From a checkpoint of a small transformer trained on Wikipedia.
Training: a variant of SOAP for these matrices, 443M tokens.
Each number is 500 + 50 x the weight over its row's rms, rounded and kept within 0 to 999. Layers, rows and columns count from 0. Numbers have three digits each. The size before them is the row's rms in percent of the matrix's.

# k: layer 3 attention key, 192x224, rms 0.184, rows 70-81, columns 0-111
# q: layer 3 attention query, 192x224, rms 0.197, rows 71-82, columns 0-111
k70 085:566472404369509567426476484516475421493577520584459508427501529541511504538467455472561540428435552438537427454455507479495523548509498506503454485468492494520552450540477494505462539475453532445500521514618459571453508446563482464607493430467523530513511448504493397563511419485567443342432434436394478528442430446512512487521605443428
q71 091:567525516398634480494445504484561504604510470485536542569525509510530424528544621494601474437525557432452520505557436523489560511434461466456451489476451522561414538508527519518495547524418518489564533516461445479545549517494466516493469515448491472464445509529384516450490609538554509459537426501527570544363610496372453573433528403475
k71 096:473593490525497467506481407581439432398484482538613524543512429488541529489525469522533478428418464474458423472450558482409486564562484479535496531462515450567528542501522479428453407536572553491517477455468546477525583395528587544626507526525573549434502521541502547597531461488412551489429475493521494470543492364481441555381432476524
q72 090:383451479474441485413483533481508600505556480502566468620460504439392522409492600471557459500530531568548488476491481469550396578506592490496460487513454549462564434494508443503565487469419531450467494498442538467412490534369522523494499444530474572489521502349485530494508465466537374554504539541549479502465502501444486476486490522464
k72 091:510413534513469586547528468453550530492424414470470656499525501486591494519449517570456483576534516582572563491605503620471588508511536590549459561539515450530472611463455494497439553566539539479517462537501578473493459449534517534546539557490513514490488496498579526520543445582530480453561434511533516397387519481525480492503498484440
q73 090:512530447451600496573511518448444523489643541569526575533461494508533478443547533397515427441440546385505420452534553554345469569468573568497571533450539500511518568453488660496513488491482469511499518547550427529512496513510517578551502497572515445479453476518544534593560436466468542447464510486411505502480531470492410599463423506472
k73 083:450545488465540407495493501581537508541409511472536516541447494456544439448471567481541491513565553548529447503400535488462625483529529510494518356487432519528492451440542516472536427504582492514528484484460489431453524499493464462532445482370541531476444499457600583523478465591442515453521482524550457513571527522582497539555532565522
q74 098:466562518540465538496526541524433475615512538452479559453514472478453506457412441571470585506427527505573508581452425471511525487542559571524507548527479425440575508569543397569628509448551486512492533421551442473514480547613508510488467493504567434470485508494423495404502485418517474531514502530437426551503470449509500496569573597503
k74 092:490611474482585493425603522466538575455412492505588497486485615557502460513471575527524444509545502442499445436481443449437451491611486504507484508481477569400509493505447465552464500510395457473516578496613516488464482604406443472473460511386488430504532482472469493492472442495478604532460482472532466464473492520480544490514513505475
q75 090:528489495556576481515462586470523524556410519492486492457535509483494627498483464394437445471390462595519417473481482492454477462428527519402517493528490497491547535494497573463500435469528451494466491429479391601459449648491432561507474490500488474535513616484532515503496551544548429533473518503533485487585379522482492504514507500433
k75 094:506472486439397457484522537470551506489518527408503505486562445556437454529512408469502527415541487513400475444558520499465462568563460468528440466597482598597431523511536518596472489511445475429506433527471440463533482437524513526456508485550440577563486550493470484479551588448558472463567543456543460497488493447474463461649452515491
q76 089:523613546542594550441568532539502492543497559521564460478536497525444507467512510503464510467477519439512589500551454532490494526510495477523439478444507483601486591408510612474381528507505449591471566534476431454547559482530527401503519522497425434501379528509541423483512436421475499470486548408489428504381530551496519535463501492551
k76 093:432501437408492547428523537564411504577548432512502502487396491423487542549420587441398528555517528441473479590420515467480449517519456497473528544506426463439557477529510445438543493464538493431522432551575540461543536558480514521558542528439543493433561532522455505542412472377463590583525507378463455455466523440520531456413478534432
q77 094:522487515463537484545433456443565557540500472502466495572563465461435501435474484494543425441403495489432377552495522528538599489459443644539524453511529532532451522341497502374541562452446450450493487560515376555515429511507485574422489455504439451420495545485520459547477504565603480534450456480546544520520464500529539506426471450440
k77 091:653444439473496438539592450540501556579458501446590498534607530537479494461491460485477527339506450388474472547495493512439461579557508469556546499466549480507512564567502566535500516492497476515504483541427463482559523542530478486543508400555492620531433543563510510468587512499474523444463544515509608489612502453475457486567511526607
q78 092:514453416452398513576538480505417486470429487505510493458452515412494401509534465486520456444521599508481497553544508442509554435566473461421470492505617518461470481476485530451466428557533462502568468529448470493529447614523596561449461572509559451458485509531493503564466528557589559458514452631563529421455535470456481544514497457514
k78 090:521544495516540540579475484478533547519571575470580574502565524512425512476493495575585528541467442525507470440475554492449516471544573510562476453461411444567492633584507553457582438392498464415526512575470442455468556515386502451499481543539535485548463460524504542589483571373484526538448531473475550579561535524547447455529416451588
q79 087:484373478503613490459605470508577487552522386394483539533538504534512470525527495499479523561495412470503489529496496477510489590569557495471458565494448474557433503468548493485612508560498376494532496443498565461549451530420542675468534556465499497556579511541506547478577485404532551526439506532529394500426553548555544495519487533435
k79 082:598535476542445472506508611440546547589446463525470555594447422563525560484465425400589539505548568547540504542460485596523499446586461589590461528520491483496416469522428522547479507531448608508551482481436526462476499395501507525529477565472546465485492442410514432536448381411495453511407519473546551460530511457452623516481444483454
q80 092:444497444525560419534455457448482493500429512552473454586466452445467407479529514514525454464455484462473457477617559523477553395494542527569450584553438439426404454480479512526558531538523594453605451535426482573441493413412477385548517477389530511480608499526564539479431451519547443514460434533439560464465512489518507531476487442498
k80 090:568432511414450449518507450525476461459466498381425453513458488483442429508472502512465502478487540515490496555532521524499464490396498532521547568510557409482541462499444461471462490543541558529523465451555464438538459435579522563542480569570535518491490481517514617417543505520512438532486439449533444390567600494476473514494477406491
q81 095:496582605519506453430493459513583542480551502513552540579497573523428490580473500566445480480502398511459462485500497627472571601437510451487449468532461452506540491484505363465535503412570531551509463477467519471520441466498513498441495438501485543434570521500435468431553444614454425537533481438484444475420486530456446500458522461462
k81 092:395503480508520519469540502491393465485505438560478569466418446486438491489537522601437532527416525368438505434475433518463616518495494468564553518507471525556472500473462569486457599463463448509518496499503396478459483618473522485544531470462464492414467478517395518524423392428533515463454447525521443546472543494515548507524487522505
q82 088:555427459437557519516454505421474583493510538482461467528549585463517511536508487512527449480488525504483476464492495444614528573549443521401492402510579568487522516577435468442505542442445482515428548464424517357574430567478507528473411577567484509553531561518547547478468528557465524514465526475543539443500478509546558485557490563499